config.toml
n_layer = 12
n_kv_head = 3
head_dim = 64
d_mlp = 768
norm = "layernorm"
positions = "rope"
rope_base = 1020.0
tie_embeddings = "early"
init = "uniform"
beta1 = 0.9
decay_fraction = 0.513
Each number is 500 + 50 x the weight over its row's rms, rounded and kept within 0 to 999. Layers, rows and columns count from 0. Numbers have three digits each. The size before them is the row's rms in percent of the matrix's.

# layer 9 MLP up, 768x192, rms 0.176, rows 114-186, columns 96-191
098:493515517481550525511544460517463499517491522474548600454503474513590533465428532543533538464499479541554550555473517508596527489509458417488572579506346457503549532469520456483560467591512619492672478546461473504465513545467498478431567503560533453531503455542515550489431436479447634493
099:500552482496461441507561607471554465587584448513581505525538576467531472485471422548476457373539456417534486507513437570609516490509459451458463529471494528498538527439502493566443385457508464452521494585486533578475420456534495561538503534493452557446354515613486540480541522392502552518
105:504537506499531381552529595487578494589506451542500515392498466465527499523504500560588514572461500535447487470507503527638458579547573526429506459630469428474536499482529395474561516583477502494500422534455513528528494544533416527587497522503460545479461423506527478501428559505510472488
105:469530498533487528508456526444512470488454514486510477535532511468518512520508416526454564491438488507490524551476518549485533525504502526512522561437485458472562496523551575507433496594542549459484438554481518497412441491479456495499513436514478402571536551410537619559488421510426535499
101:529521512690510474572464429539505501487487579428513537517466513542519561451389435505561542498484536423574585514446579491547450513593499550480462440611497518485563500493655522464469519586469494564521482564571472486500465504544468460492494422416510483496507535571422488535501481455473483457
084:537490545513543433574486501571472514429501508480600462468512507421451546384511476463539436528499561429493424511458456554538430555556474478473471459533479515495483509461524549428498494553393532617498505515559501539512452533502501480491524498411494562477567563519402442542609529537434484470
095:396491534566493519525525390515480435532390514477526496481475439457573390567562442523489459494517425401565543446370531649558586563526518462382476501531400562467437577461478517488519443497433649458450505525511591532530531497498514542578617485440583434494572519564513468562475419484528462568
101:543510537454473420522580571465533488529555593506526408532516547438481502506513491526515506540480474559536422518476577538389630438497482457374578523455441450405519560485478556471521396501479525486474444532497509440548438622547567634448591440518526499510572521531510572440438451476539521566
101:448522419502563503497501615543498494528485508495516499469532488500477488529530507559483550480545425499487491532394540506514601475532536380436476524564484474418487563568434503477397560546596556490464535521495644477428457453482498515580491435494480503493452534544560551471452551451491504596
093:475503498515535541477475506567568436483483472456508452494503509419545416427523433432604596485486404444619453572455569526504510599518477563560433517521538453511509550529591507390455579524505553540497569541472472468557459519440498492431468465527415532442531561531512479417499477455443608504
090:491479473442542447535513542527502521484502479510500493424537455461398521592536460412597535523432455489513470522462425496448469455586446526452615486442496432439476482503520489452415495515502464528477489546498556538481575490449586515615452468504560522449420484441487564524446444539494515549
089:443509478532513464532503565452530579555469454565439463538382607488485495430491494508475526524568520507461426490535513508441536503515560539451527495498478531513479585458456437551439456495520487512451469484528500484445444532526382536531512465388488460517484617501478467469411537415449512565
111:561533423524515461521458505466525454498502508510418431439516503498492471566535517507492489539464438396568482556487546628545577519452440419489515466519537469527476555452621516578414499543536557484443455504540535550488496457430496455515466493552326556562449524473497529511506507478545524519
108:480504499447455484521522551431535424560466632428566500532576578572489456521492557527387611544417544491586446543450545605515593454563449470427484420527495530482519540512476377525457478532469455638498448432495477522519501512566449523520558509433506501460501447492520494412492511462546471540
100:422575451542453482506612476427470555536473454428453520476461480531521531510576534473541477524489508417562485510464616532526452419488409497430519440534474452508527579532543520478548511455558554488499424466489535601565524534545428519464585476459515492481539497516514468484477406464561458533
107:495516544578563389468469525421479475486520499530499446550593388441416540539550564549481485535558489410539496619445518501589449510543413421452549415444518481477490449516569489582527533554474448445552592534623460600446630461489520469555467493472517523508511547450468574471512403414433419574
104:446560507534554504498448485536621508565452585420575456485498452433421503450491568587579496449517570441557518501508537519535543430563569514507405483564509477536551500487648406459580524443409482412568498503513436504527555549572517485541553561509484468458514474452455452443396535442497507567
110:513534530411498452583626476474418543507522502433517466493496562541451563517511396506437578580496476458394453523498438543496625451553475511450468490526501441537609575463473564547480440439528468558497404564569471518503503503507471536482495484511496569509399548458519551436528499492506528504
101:540552522639447471547594547482423445446535567447532382422546481513402588472518455505403468479454539319518528476467490511540510594558396524508446477466485479496545501474427444498434519632448508566477455559508499434490505587511509520503504408508459547463514518545431444486427550501521613493
106:424543605484541385537537506477440502505578547499595499491485524466416546439529463385539579428523564486534445469506582539529487532576519507434472486520549459475492502542527516505509464497496431528584376529571448430518501603467408521501507525481444498498426467513512453380537470442498505511
098:491530518457564421532511533445532404492581483398570494518519515504518573456550413453510481386477467508587517440473543489462447481549502477434466537444512440511451529445453547426526454533460499486434533536530526620588462588415520543659544438479447527528591464586509509446446501472512491523
100:509487539569523489462464510416524480445494477433580499606485572438425481505480471495418520444503560508522516560521505460555527466566585513466523544461439508455474687474540542453484435487480528590529505553533512543514506464502515509476493453495530578453523510511475531510419469404553514617
092:505473451550498579468523540471545494403464468487480442555483513475594532486522426447491605508484469541533521546502540522524444448433477524506540498545526489374420541452520421565474420451526449536484482503466474526570501406381431453540511607567478578438475494494499491504423531482511488500
094:503511519499496412499586487556533458519428520448477493516531490447522529487546468451546568380480414344471590571496518573535465575524445465478582443496463515470488586473564571518477430400424503451496520495500501478557490516485558451568575444451530542546530538591571509460574508446470469462
104:535514512577569474499571458487567514436465600544545581522485560466526536411471470434457539489496466496608503466556567533394424515480554546380561461497420518549515437463565444580588460536527501452559451571494513447529553443590458538614509507500540445523473447530487473456412417398507548499
087:543476471490612501522602558460487446384482519438561416587470571493483478520481525488454464490469491547574443464526471528455581516447516494507527464555449485561495483466408523481499454500473444426600476495587584598553517451557422628523515509478501515545497440496544501449511545467500472511
094:535501429459507440483500511427482520382616530488439447432507467491505490567484500574409541541420509547474513568382603518436435516493503487469591573553393505592456552520531553459524476520522487484495472454587520467521462534461527561485524496523533506492523496557522523486458433475441469561
102:455539483444508551466476439461513513403447587449435419478529518501522577525580509497540532493491420491577456476415536507479477512487536557518553439519504529521493513508531492463496541481494409466518446667501439561451392562481496547555505552354434551613486596534482569489476511504470490579
100:514500372474421501399581587580528473432413480550568504549534528423436476418498382527389462424475529455496442500467414494516507540460485522472550486492487485512521616477582547495460443443432495551514544607545540588574483517553517547644516465489492509475441487446501484531434533424545432629
105:545541433535510488453523507546420501462516510511546561644534594435479630491574413465400526478455464450567465517457508512516517512531479481444447450476523555496407487533501520494521551475543434500489505559525543500565456482472445509508581569409546526508480423506439465589520511465518489488
095:502516533523446479477507622489477375523513452455478368545542528495468443601458530486450545418464519519523458610512515509478446461581452495490513425466416407518443532494558518565520455449459463614483540533569514503522404499486467562586569553514564521399428501530530493474532451484523578659
095:475504424507488449437426452522599536528492412494550501498480493512428461491506515526500574482440521564485370552500567414467489525536497493520530507481475486482516512534490550436449488503525512547464549558551520575546416606496506517519542463522526494542530428436486473558454499471630574497
106:521543514617501405548440529439516541467553484453513522463489394489473464499460477481537437552461463497484458509424577516434401469578507512500488428443504502534486555558605480509472555538472503467527509517484501608475555600590478559474467521484463491457398531542458569531429441465450539511
114:554573550664517481588595546529386486467507437538495415464496502435458437442493443536438593377543490481516506508435525532472520531514438424479447413450497508475507537426434517496456412544507443459571489548565580565502481498497467539506507467511536626588427425533555528504445479385528512544
090:436525542462411403555522558509539491468490517518526352596387599499525548515471527451560577468493442408500469536509562503494479554514500522453449500477414516446450504500525448578484420511441539587473535515609474482505541459430407617482541490470441470475481549531452424402508530448521541593
101:515484484447506467492545571455575403457454473503520465533486502543478444442525442492455523499524501461530487547474540457497424476503403436527564519444523504509411521437552423463467472527522551480479535477520495547561495449487413570507456558462480580450502516580508483479566468473476554585
095:458558426506516495500487480456459506615413492468462396549512440469528549446471399570464492519536428425508556556424526491469474504418552540435442512499488497573414420501488501534411490528452556450469520526557526473550479468577474487493547584530548515476472492476538496501452529500550481513
110:437574523559471467481495494516479499480463505569577534535511526516421503510394541447547634431460575446459520514505519455497572469477355568538556572453440493469404526564501543586488504570496572483551377489461508517541507519454475532534529527484545422438521500448439448503495437475462511608
105:465552520484525479530472524523552438523517544466511502545534535582433557570519486532428552472468499495451408545405483600459516445486522467518501515511498448497474488403537482472423516505467444533539423499436495507534595466488415515595510545433521497494467478491519489467512466509504396455
116:537567458579487465437567448517488565472526499322529578523506548508426520478420409537528591518527539522509573481498451545492455478559462512469498491525462510473450399595600587484434491467437510573526449509517454532581379607549459599469526493450569592585474542527408494522463487399438589494
098:430584544592489476469469546532504510588536479536499463573574466524513424430459495547487515486465529423429482587516474476439567605521437452430532391475465393455518520538539500451491405475499567470441494588467517448555527450506508525438479532468450528379435432476544541523526506452545507512
102:412537463456499534493494521499489438485374472530473475473503516464478503423494512500542564536488498593556462510388591509432505534577507533492497525534455486481415527469514525572497460523441509534562404522527491579484580519490482617507473506535516531457492464526492520499496450503522606459
107:450534504494523484461594505404497516553530558497437464509539449436493544476590478455521456507517490442406556462450553558458460450504477490474526533498431485492447462557463533544428442466459520474451519523533599537547390655557516541524559378470564493520501380501576525461500489480456477553
106:531568486502498502491589453367494519445463580451631519529467470440500571568553473532505584463521423413588470472472494523472515559559525452477447509513443529491507483504521469569462407484474568585618503502604418431476441519598433527491548498459527510533432458555358454503510426492488491492
079:556457485411517564522557443589397514482490492470523524403482453499456576534488506457390600512458495474500566530508581398561366534592349499483553530495489549506418574463500513472409483538475506466507577461465548484529513499488473525521520431531532423414485631522463470476505456508487600548
104:436483479534554485498543532501509559406463442511492467466521508513483540477391478446524575443491495494460543512471500491499433448524547457545542535666506467486446572524521505479379569587527542580500576491517601544518449466479552477500500432505545512547505501529535544499442365436500500493
099:453582442545604507493455478484555538523448539504496588534515515540520534470485478521549533517483599490478477546438494627513453494545557420519443435437482537479435504497479432520553516452486498555447495530471514496587421560491403433534488393512537461496460419537444498504519508475435469523
098:533533456527472528544466455519401575413508583457536542542563573467454569530481425446449570516438524436608539404477488560507541432534523404476511455453459490335491502451560511529485544476464374625547424435462542418432533528576389528566498511520572513492437498485486447506521477477455445557
099:458496531487456455506539520475443515555454475517482488471407500462471444515481528462531445476530434415438559440532523566526541581554460378486520450532446511465475545434502454525546467548501523559485526515591642466509510550534470551479463529516462583530471565483441508509502434464531482556
096:520514524485504482553513629521430397476478439516569408548577527491452551618437507509460458449437477528441492625453523526482484524603440494455587546437511553348415506544523429475538534490568601445446524520512510519465526524472521550500569527482493530499564505517553501416534429484525617585
107:566496504467565498529577538448516446544548458477427419476537521556508508483506510550561530490432530405573472480525490541536402450632438462519471373520418458508503519407499498564550526450489605554585560472449474548508398619454455485607638523506425542554499450436485539464488476514410577540
102:471495498476556521515507528549498514492484468531562545479495553435410517417487522406499450395440502461551480549478448532561397524491446410507549489613471432467382490513519515472459414599465592492645500531554473422589486516470440484564505398491518451514565514473511473438474482441513558480
092:478528420592520479487525591467430532468485444518525476480494555470425503458565524504473456479431609529496365559454499454480559532614583515595517478484493461525472502427469546447475538556508493565544459558507526538495431448552493482491507556430504483580535548413496531459476473434436439536
116:442491473542503468592674465400479545516515482452470471507461486412477528392486494453470456516443433429468482517506513552471494509494423445516510460496510433474516508472444480478470437461498542600553505420601582592501478499514441460569514496478516478439503538476399476540568427521415496573
107:449615517470594416540447509515542503563339526562442535473452522431462505377578472509498479457427406544585516544547607544550514560467522495500479542539470424478561496508454432550551508549519566466624502474590485459469517430463395578508477489554474560570475507429529454499448463489505552512
086:540532636495489407482521589472518616473526516397495452578475540465466496471515533537509486413462454497509483518462410543498560452498481454484553450490527462566432533508451530494505476645474493443582463501516464471477521539456567500526473600396451464526471623489459524503548427505397464525
098:472507530516651437534592466554518460507538470436586421584509452469443505546580502500432503477469545501448563576478546475475544433594551531503412479459456462501504517524472491462544457468501565561496550467644538488534522440463533463536512448380534520514467526528472444533552553362367466550
101:479601492520589591533477435478472565384515501514649515523509515537553593438533514499505501413487540524417455525496543552548477529467459467513444509543499471435402628517502448505517527505506508454460413501509504456536508466533530618548559516476445468479510458514561503494399444370536449513
092:476507402499541513499546477530518519497416438576482527493525355542480513523505518560512591497486448466439562524469493465506487489536449415579500532501408459471505591544505482533465550519485553478546497608524501505543463406458465448614469434534486468489483484458486575489515449488554514502
086:495533557485580464441562405456450448423462591459567538520493426469462581473483523523448509545452500513517544472455552460541486590530416506480440506537545462508500479471585475602549465527412442437513446523438479519567499457559501497435550504521431471587427443438488552577485478501404548495
088:458500479510498541539524444435438476447548523524417552532455430497539482482411519605460472430412534516479505528483536457456505458554529564526603444616482435442400443419513522568474382559550476483495531426522510545596465509545416517533478483518502454454522450506553526527483543461525539517
115:454507451524532525561546517467510461496430416559497437601607414530549522449505423561493518478480511436510466503445533511495595451484450542532553529517511567415529589554550477461503537557479443568524498497504509556487485523490486478493559472499440477626425580532450517518464526466476534503
101:423543489483492445449603547487490501436539511530661541418559540490451503504460518530422554351540544565508539502494584458485534474494548495461586478536465488527536468438527539444482475541508495544491531552499473457479536463520503598589605408424464524454529413509476588516540550486514468530
092:508510553484542409503490532391511537404491481499502428596476504518464521434494510495515494492518499496554464519512532500495458508497503388526593494535549463460491546466508534576500436446486487445479525544493556513507458646489506476551502502491541503368542497524512484551477487479433484533
101:546487405554588431534584556528529479447524487459456435599542556506494620409464447437514573467533399497588527487477479457559511515484502540445512602494441529519514568446464478601486548519518529558480478529633478500505465480539477430575440508420515481412475429421503522490433458472432608531
104:543603452567527482532495495495445450512495481441487458429492459467475462466468322529459574471499585412496452464438463502519545475467514492513417480454453477456399537450566520549501473398502439533519480606512524381593503589522414457593611586513507537436558531494411507487462502467522533576
112:490568558493478403505495500501518515497461556486479561480473508499408537495551466505453476555521360424477498536524609532527477451483461447483533418520480460506525525470566448476491467554541618578500455525572479609582407472495366484497570427490482538511524524466534530393358470480501558514
105:495502443491445498469440572510538402455536500530482505484560580518472491557442494559567449460477532435462505466502438554509580597486520390403616511414452431528503558510528504532426373500486425571530506530481543476548549487530488544566488499507557570481424479433493540330464522442512517614
096:370492544521503522480568573524515599445420533421472477544505386434475465512517525563495419453411466509607502545467481519601476531505479452476487501506524560518453391434450560481473516452488605437579472518569527446538535517562538572498569506469509528481506561553454494503572468397471464489
095:508543332490519517547503454458430416457456611537551485451490409470528467443473439439429492470442551437462411493489531468565488594518503442522481540560457473484587496598460556501484568491512545551578414498485539546463508598515574494503518535457425567411497464474423450469519552527403524529
093:488500403488530538493477474460654559472514482593602527538477412491470495502523498472468484515412561445531472557462440500453474468468486529462549399531510433526424554441552461571437552511512471526474352528481584506425506494535522512527540421546493602487494459514512500488482478472517468501
105:447574551458554485503528548499474459458458608515504487483638461498426489494503485488513496481469493521526442504432586544400583500449438575528526456444503456495483559542537500509579510589457475528494521463469491481597539415473493578573444466492381465619448538474547579437411508489470546489
102:412528503495569474622532537528484456545472512563445474569456474509534550495517557575554514505466468531505372626533538592458536538504486492494523459591484501503527495457406434458487519499515515481502421546521466546498555509507405586495555565514441547553462488510462592467575538442478466568
# layer 9 MLP down (transposed), 768x192, rms 0.17, rows 114-185, columns 96-191
100:494419594502447557479479468627554569543569464498499477506477500478535550437414458398434476452501563545470437483521506592474568589461559505534425600535428538451539433481504590413451537546538568497428515461416554493518482508514453518432405559410514545607450546504457463511529519398511582580
099:497477469483549461431452486453507551525479457464466551495514448467411442509528571518476467528534510545483463614442439505620518563519541426583593505519558557475580495512479522550522547465443554514529566459455513546411589450521480561559568461512524369579550446524502421494469496458366464535
105:482449506476459470470546570507463475543459462509510491384471420462480513587474527504534499598485414513543500531529492514511535546459468464485414560394436514562572511490432496532548501587544450406560526498485546597416569498594506472409525479530451532435508503523422556488457534552479519494
103:491487507353537496525526460566489544501432530489477495468547572560570575510543535649537489501569508469431508456550447530547540536447519542468495464420468509487465440550551458541519574527497493510512514519486482500542490516529421555506492515541386456565501549423506606472423531551511437483
099:570430516457548474491464437456495575486574500499525449534514544390455469525474476473447509513425492516552530464457402413497533456488483398477448499495535444491501424465541490486542438538492491527542422572463451490496486493461528463541586572538449553587460489517449511526569491470436588572
095:563458508573552509465402557553444531500515451502438464568553562565466453478537520494528439523550510497572453496467507510476546498494504581452463462505507453560498524534487473443495459465445477458473527505446492487493443493410417508567410488519427541519479491541472467501514505678505464446
096:443522515470466447515478524508417500482446472412573516532516527463572430552517567584584508530589430548535604429496518539538510436500511512536455485403578598522538424494551555479485466489490497547523509453434459517481441604522531495436425497437459502386409444498487563499524591536500468461
103:533559467404471580543565526414560474485462579557415500579416454486519520570563534475503428456449523506456523478555406531465518487466430528535581455463589559463527465592513454417498521515552596428449471414461497633473537426468416535453491512527464532567459566520556503544524430370473519452
101:540544508487500473529519484396525401483478498571422512450509580556487475481537466539435545441487550554489473469594479468500415519517567532551413455547566458552501489375516511562391569559430437582467485546589498435583490506457488470539512522466424555513444553523413479458487503495416484450
097:510636453514525509512536525459563444470502451558515526594586513480528513479568523528510497481479547525435501446447372602474510522476478409441554504476528542606512490479455514544544520489538564416658510490577368452569514481441548434500469453514494580480450523499442537519562580467434458523
092:514353452438485564559539543533509464471555546509471528371526469566504526534504485512477518398536484562535539516539441463491480492489482412533494504475554447434530541493461621509461578465468568521508543473456476476465525508513547454513492500557541560483481423463397464505484463603506524521
095:411440511484461460500500570437479550506434501538512555468474492590488533499516497544484578557482453434578533515539433568473544468467604529478417576484555529470545600556498467520465542445530545456434589562487510551476448464499551464511616492584496509464448505516449548481475577559445540500
116:516507460410522563499458477464462510535532488497467519378519521415525581543605464513461531448556550465432547526496450494620469418473437489493455484579614510534557489495536629482496466533465447480450510531564514472512558507422484446582420470483443513433519412570406436457596480516566422519
102:496479591467418466408522613498511547549572429539535463538519481664576499514491450533512530485493501469540423539604543484511469559454451554530474588446510525469560518489509515466478565565519546574513384536498495427528593414503450509584466454410608510503554592487485481497533531458505476496
095:564441529519500509490459507668466461460426532482548420458569517500527455471486472485512522522454481538435524532426437499421515588474505447558502538445549534451520517520505534511459549527552473488531490517477518565439421554501631531471451565488515557560470516477503504549514605468563488496
107:435513501579575546526527467560590429489627471436504490476468496532507568489429505527507469454475499515488531595410623498531518506601478587408454453535471506486560424516447520478463482480462545561468488454542492520479486536444488462465468491494483528500579476429455527514519501532508473475
104:444511477547442477441501525478505526545496574465567613535482443560506525643411485455460539522559466534472451476534520487522530469486578502547417557556626421564502424539523542445430476515530535378499511588509437484576549457472528553515486629461504517427508414558518438449443453523485549599
105:551491548439444526594379418493408561539460507555531511438505582536554555397443518474522531519514514534438499488498482501436470565484421454520540510540511444494543433535567567524560479511514498519518509600521469496440521481513509418433479561519501493542503452508409559488532443499507534394
097:480481523443522500446518444468468450459526563477498450319511402496490508568464566616538414521527484555542543484514518545510417535478486527557495493534525413474516549512461483542470547534441491519500442555566473414393520494521504538468466492507526510375530541535529528462601587518534423393
102:502592540430485454517532558370496532480437524438512493426576450554517498519484541596489426587477444496461444473477502529472579562569458514494490568614547540549491474473519425536528546550496459487513572503463543507500545442457598535419524549558519532520452508474502509599548496543453491476
098:426513484530512486480574518558541517588532529550528573491496497461470634547538347650489492489530516469530501416505445521548527399466495396468529524573543453571417538417410470526440586513519486470551465477550544471492481531407562614473472331463506490469494562519523491452487489458534581463
099:507378481420458550437505496550344405551512582494496528506497541548445557540554501508439485446499526474543430450514442515513450506428495456485439578554551538484517590499382484498565488453543446447500510540339524464567598443598468454498549499548476514503421430569488497497501496561551519528
095:499284552569470507451501500484464466467558502566497561461472478507445494511520509430530465543602493468473529531452587490454585426509502446438496568514492506452533375468575494557449553509459505504457530547586547547505497541491461458480562448527481554465488434493509537444494564521564472496
096:493532438436398532521448487506456511560558566439492574441499434467471437472533545512461515448507480523473514472415500482518435470536413545546505462466478570512588507568553521533476548457529520548550463489543449461473517533501513572582650497473590518500620446473554436497484487530478449482
106:691596546479482487460486470535454550445494503515510471421486498532505444497435502529534534491521482462511560501517517410454400500466608521451515553497441514586596480504567523414521457601456468505500556425515505535521563475516517450509565501502512540517406429447388476539470542357458485467
089:480436616502522535541474505427573497480417489479519517448488551503548479534495491511444597579372467439406525430469434488411432515472540483473479545534496490407552414558507512474487599549485495575418597519437420425503494521564495410488518494424533492522504422473437445460504495492468559454
096:580432487507542497527474498468493558554482464580529502430431497518519526551518532419474523535476431501559530464500521520484552551445550493446545521496521511506440466578486470483404398551605545571521547436536520562522494497576522440450483530485566468391543535461585459540486524402629502491
101:463580487480469482473527570439436519589523583602436422519434467488482485442510535595434447518567577547541443434489503508458507481530461565567514483532535486500536524480485560518542576510499435480499471491500521451534476507586490490474564601484443460441526481491610474540575454432549613517
100:448473496570464495536486562528462520444542468560512567538514426522545506578493472528446448437486481430561497503536475506519510586514557526486487413463445407579615506512383471406481472549480537456464489538520471449515546436475467496490377488496476568484577509499570560537484442556574470524
103:511557487497488424533491561493625442452502498598551519497444431406602475503429478480412509492481454473465439460482483486512395505569472546534455472518516540464492337481474508570481512457585489512554425556475552528520492503462504456488500555504520529547515462511414520477520471392543468544
096:431577536458595378584490518520564634474447467484526546484481511462509511509521533475524497583439512447478485493526526452545513497490488581517415526559541517507491517495484529468678495566490539492562507578537458557475493464581435518512478456530497459432486516465452491493469496538574478474
098:473496428492454500501476494468513560467516482483496537496487501547520551592488502604509504439551492463488486472458454513473479399444563452653424589409477482497483451535578513573562550432477514503537477489524375555522553573488457482469482467516562517470544437438437469583515521389557540521
105:498506559558497538499562496442494426549407434440524530479412538485566549477442559459464517452434482498541428616438452432549502477465510509460469559462521415607498657456471522499530539613555506529439446593440440475429586466427505435488490583534535470464564478493450509480546518433416455475
101:571450537516453531489516525505491522608660531493457477441566450502508443534485543474500529493533552591421600418467531497380544502451525419421520566517407533465495497450540598418511552458533588501528524473455451482515520477422501519459496525500590487564510463509553524513552428492543499461
092:434481476563503484542522585518499439566503516561581475560523492585549475516404565497554440416613544588581480494524431394427429538480493613557385506539515504403531490444440484428538516517576418426493545574443561597489472570488463497473504451498502468473428546515471582501559537516511418575
101:454538455419511491523466419530524486504470524501496440469579497446545435530595448473510437481502489493542468496478602514509491464502452467524454533522479539529480490382534445466476501451503597452583628532476522539559598388433482520463395574542498559480525387603539456449441428533541513434
093:585541502524556519597617429538475529449502442540516548439474556477482541443551509501496492455488458559521586486435410456468446499416450570527466413448480455577396529468561527444532564491513536516558491417505437463450482487549567436424529542569589442405586529508528545493477504465524508507
104:527515430580407426377498481517441534452560494542532514521437605523487505531452497466453541517482540537477474416513579544458531503472529493580508547438512541593460485550471506549481568435542560577474561403514443518524507495497558599494490478536500555450484426445512482402488488455447457473
100:475470558501527379520537484533502539493503541520369579536510576506526501456517414518486529528528604476474527573509464494490544556482538517459457597518463452495579519544458543468433464516506486563578498484491486465427492521465527552548579571475409522509515521473411509453526539467490461467
109:493499476516443448478474541501494529601374488573550511595575590545462446467551523457557502443525501525505470489544405588424481542580518423447467526457457465530499506475442593524429536556459519456400493440494427549495601417479436447537436443486450510482472493479568434515480437524526490479
099:474448578533524484314520438428532511493554462510517537541485530432590440533572553483535460440502498469469495477556518464449518566549432450460479544469474513498429538515501439526558470457531499404526546491485516489449459422446447516456364510529532385463553591430583506485531442510482547480
099:476575551495531516427433460482450603432552523438467414468450496565498468481503556476488467443448528625577517513519475431531445509521463516474566513580469547494523405449569410519520546570518510493527448519585428465490462441489437497431479516480457512411515487495524553499605468435496474499
104:459616539531482583543516409538502517518498472572518567534570502517568526503531449552421526546482561443454539568434513465437439503519506517563446423494550431519470444475496547508420438524524458568508486500462506421405600540502505452520468496590471518585526584529557518532425477462505486489
101:410488526458454490452535546475531515422518517460480468583477439551496432566485486536412429580492518496481556478559511517560428573549565440452527464451399517520490576595445442517591556501414474519506476472474526544564491482526530504469387493594521474555542538489559393382466386559527475579
085:551378409503553518499436451383573509475454440500476508533538506421504497530448458493540458457499530580567478534537497458467532543436500501460508440594554458501536421424442514498511438479516549441519466458509566547511604448455537506473498552524474515475494431436457489444429532548540393464
101:530526431507451566417550451532424512599550514572512494364568449458531484551576540544550470485418537559530338546568447434490590489514508521441435474462457441546576466591519500512529476483499464524530443464525412570565474489408467542507539593460470528405442517474392455614553476421478491576
099:455560513580444519583487565504499455489542496469501475472537484402467546509504471535598539484510503618505447488499554495455448440486467539401486546441507524555510509612532501471529530483511548531483486381573438506435552460592568572511478445506466414420579482539548448560508510546444559454
098:487483474451475522484563472575501491447545449426417543467488574547577572506509551462470531472491453542419477506566435457475460473545475517560549478563474431575470540549414531435528495572518516460522426485510416543479586454529559547456524486468454469590522543472570462476552576548567495543
096:453482489577600483500407477464463491500524510406473524450555533516501545542544551534514530467503399561524537573531458455502524461520459576541463509490584517577534470483496470433526595452483536467551525487393381533479463534522553451466619522364536462522510461521539499471641477413416468487
094:517461441529493450509427378466612590512548487419625476513441502490532502510538392475520520568453584522477522594545509493482395459570466477413594565538518441483507477554473464504503445406509499477569499487489404405513563502528445587581499523492526532425489493454571510507476521531464528444
106:522509481436576535529512513452528498567491464565506537466461521532512485495482472553451463593408503550504432525512385456608528442642515461457567507546597545572589567525535423558448477436444468464459453466539528543493518421489449514422541517481527505517605519482553554448444498454559532546
105:528361468477527569548489480526450459548555506446499502495460494551468495520484506512466451503416502497541464465400499585531437442446617533551533525514563473465471452518480495490469524528504506517544480562483570504478496463546380480429486394514556504561483453467639490451491497437521501434
095:477488529511513474434466424486410473536602505534483532499527514496482440472488441530532426479528450506537609419394499513450451537468495430538548518469557448654553576433435563501451540456565470484457499527569446460494531467567506532455536435499508551463493535462516526410490572407556470472
110:403361489382482490522483444416479524433534525519457470546537484584399489500457509511515447442433546434579522523486557528530492472511648433546585520504549554452541528479498568440464489578489510492550462480514531572518550484479458545489500509537493525441460482511499542559546518419475527513
105:522496539479435473495487515543482470565508507579552561509585472512474470387453517548496424433512535547563496590422503451536504539500541540571458491421505379443522520490533496499376487614585435509501352460558476550458597526472432585471535432544453493463423462487523419564525518512536510481
089:567487456484533556560522500532555479483508420539543585452521560487503535395531606521399506584518562499476532500466484368412412532494489443498505459587521490454477456512446583581528534528491516467522499432429502478520535537495528529466502507488454467552631504459572411395556487518468549431
100:526499446475522466483396481561527619507419536463510437498564469565521437520491478469438476412485487582594461585590492477630528451439498511554499478465462506510438582540462461562496580558451480520472558530399466533518461515511510470574479476467488468409506568437609595402506511514491497464
100:480463531511496345439395525551445457642600436492418531443521440544496476480530551464621465573432541525510479487500507525433477520566462475505552492517410580499482489446514537528482545517504535414540488467517467527428463525467500543537449485589546515508556511432471520403585491480552431580
090:500568527532442473389487557484534506506467520559489527542501510499503577521514553495519374458540476512511486508498425513427535490478585447482464537490536567523547453518460438557568430540453474468478468503514398483486465523456500538504473518550532618496474476426505518540535560429531458584
091:488457476493471496499526525509499494481440522484590446445514417530491524481580551496545502506449485508411512523503510446491530520528492474508422508550443461439466435514423609502462638516518524464459420403454381550522534427497505478477429432487519446508529533486571425520566506641543419520
096:461350532535516468497410541538430461551534534507505483558518503522564497473463517582441472537442613550447444540533413517476473550526503499507563416518519502517544518496483446436533586519428429500461474537540475477515482567449511485456502438513501381521519477451523515492537468557503565466
108:544510603369492482448456465569418501555451447505397596493514565474510525414591511510513534522499408457537486491520530492522531411511543495561457525608479491492479541509490428491471488469451566467546501502473532463483555519470526462465537484570496478435453454505541576490519444528520541468
101:498451411461506510514537572555516444397559537464584605439520457546596495439565426515402483499448463481499546558499398557582582533460516562533494555441537440446600512494521569521617525528519470518414556409465467433496443432509494494474543420525472542512557545435492482480465488523495445621
092:531458503546564543484461527475476504470509484568474546384504470474560425519516437423555483569511526589440559458507515439389597473482486500492494535453496606508452346523505452463562542467474554533526540463457504446537475492464481521539573473515498541473469503478531516542425494440476527407
099:550470493455530461500574500430354549561491443494444493477387448566538457498470442438545530511487496540440468518526400562506490564485568486492552426524524558552488543520525491511530462466565552437562548431499444370478509481490480462531500460491577493463583544542544487545433502416527533495
104:514591475495531508501439372422468553457543528480567569446524524462506561382440443430493477568516391533561477401496522554553599490558524523511381569510581506552554555443458447529438585538493481493489527600442499457541453435534505568441440473507494473440474554507469470485525568516571485479
110:573447604528611522589552499500460482509447555500515485554524416488548486398451478503464464507562457428399533547552551517337513520467497498483529469524554513458513568477465500508470524504463453500560401497524543511540389466457528547455444562402525560487521533549444426426552470505539440467
103:482432523561473462428497453440484489580499459516495494580435454501555433585423474437437474466525540524502484460585435534538444549465476595518529532452475406493559629545557532486467481485430450546538494544541517511574519428473604553426438403568436526560496504489489514490544599504536598466
095:422429491420413459520493462368459490500526497544551479599504533530487512535471611472491468559515480475589463443457528610534513458523467489495477610500492490503460581548475519560504508527422480532494623577482455538487493494441555473483488511480526534529441496504547668472538487484491504456
098:478601443529494512492425564500441486584452468570489588464557529505610551448442553484572428440502447554586510456532497488476499479480479440588621399456502574468480558442446525500498647510495479404560492432473412499492552460510533480478577460544513492430628387531506505532539556366481372510
094:452585538547521521487587395457501482473509587567486529495484529515552540564505454587493460383493440520590497491494454431455524487554383458553561437509500473514461518533495552589531463557512430504518494526510482531440509543499474346454498559394437531470501469524611508451538433495510533496
102:543488608582487597450453413491515530527564566507529456543554525497489564502459554555485411427517551559475481558446506430439574525502519437525460384588554497525519561553540559453568494614435498372508423516539453532525516548564437575536504543511483490510429454448489490556499559478535526426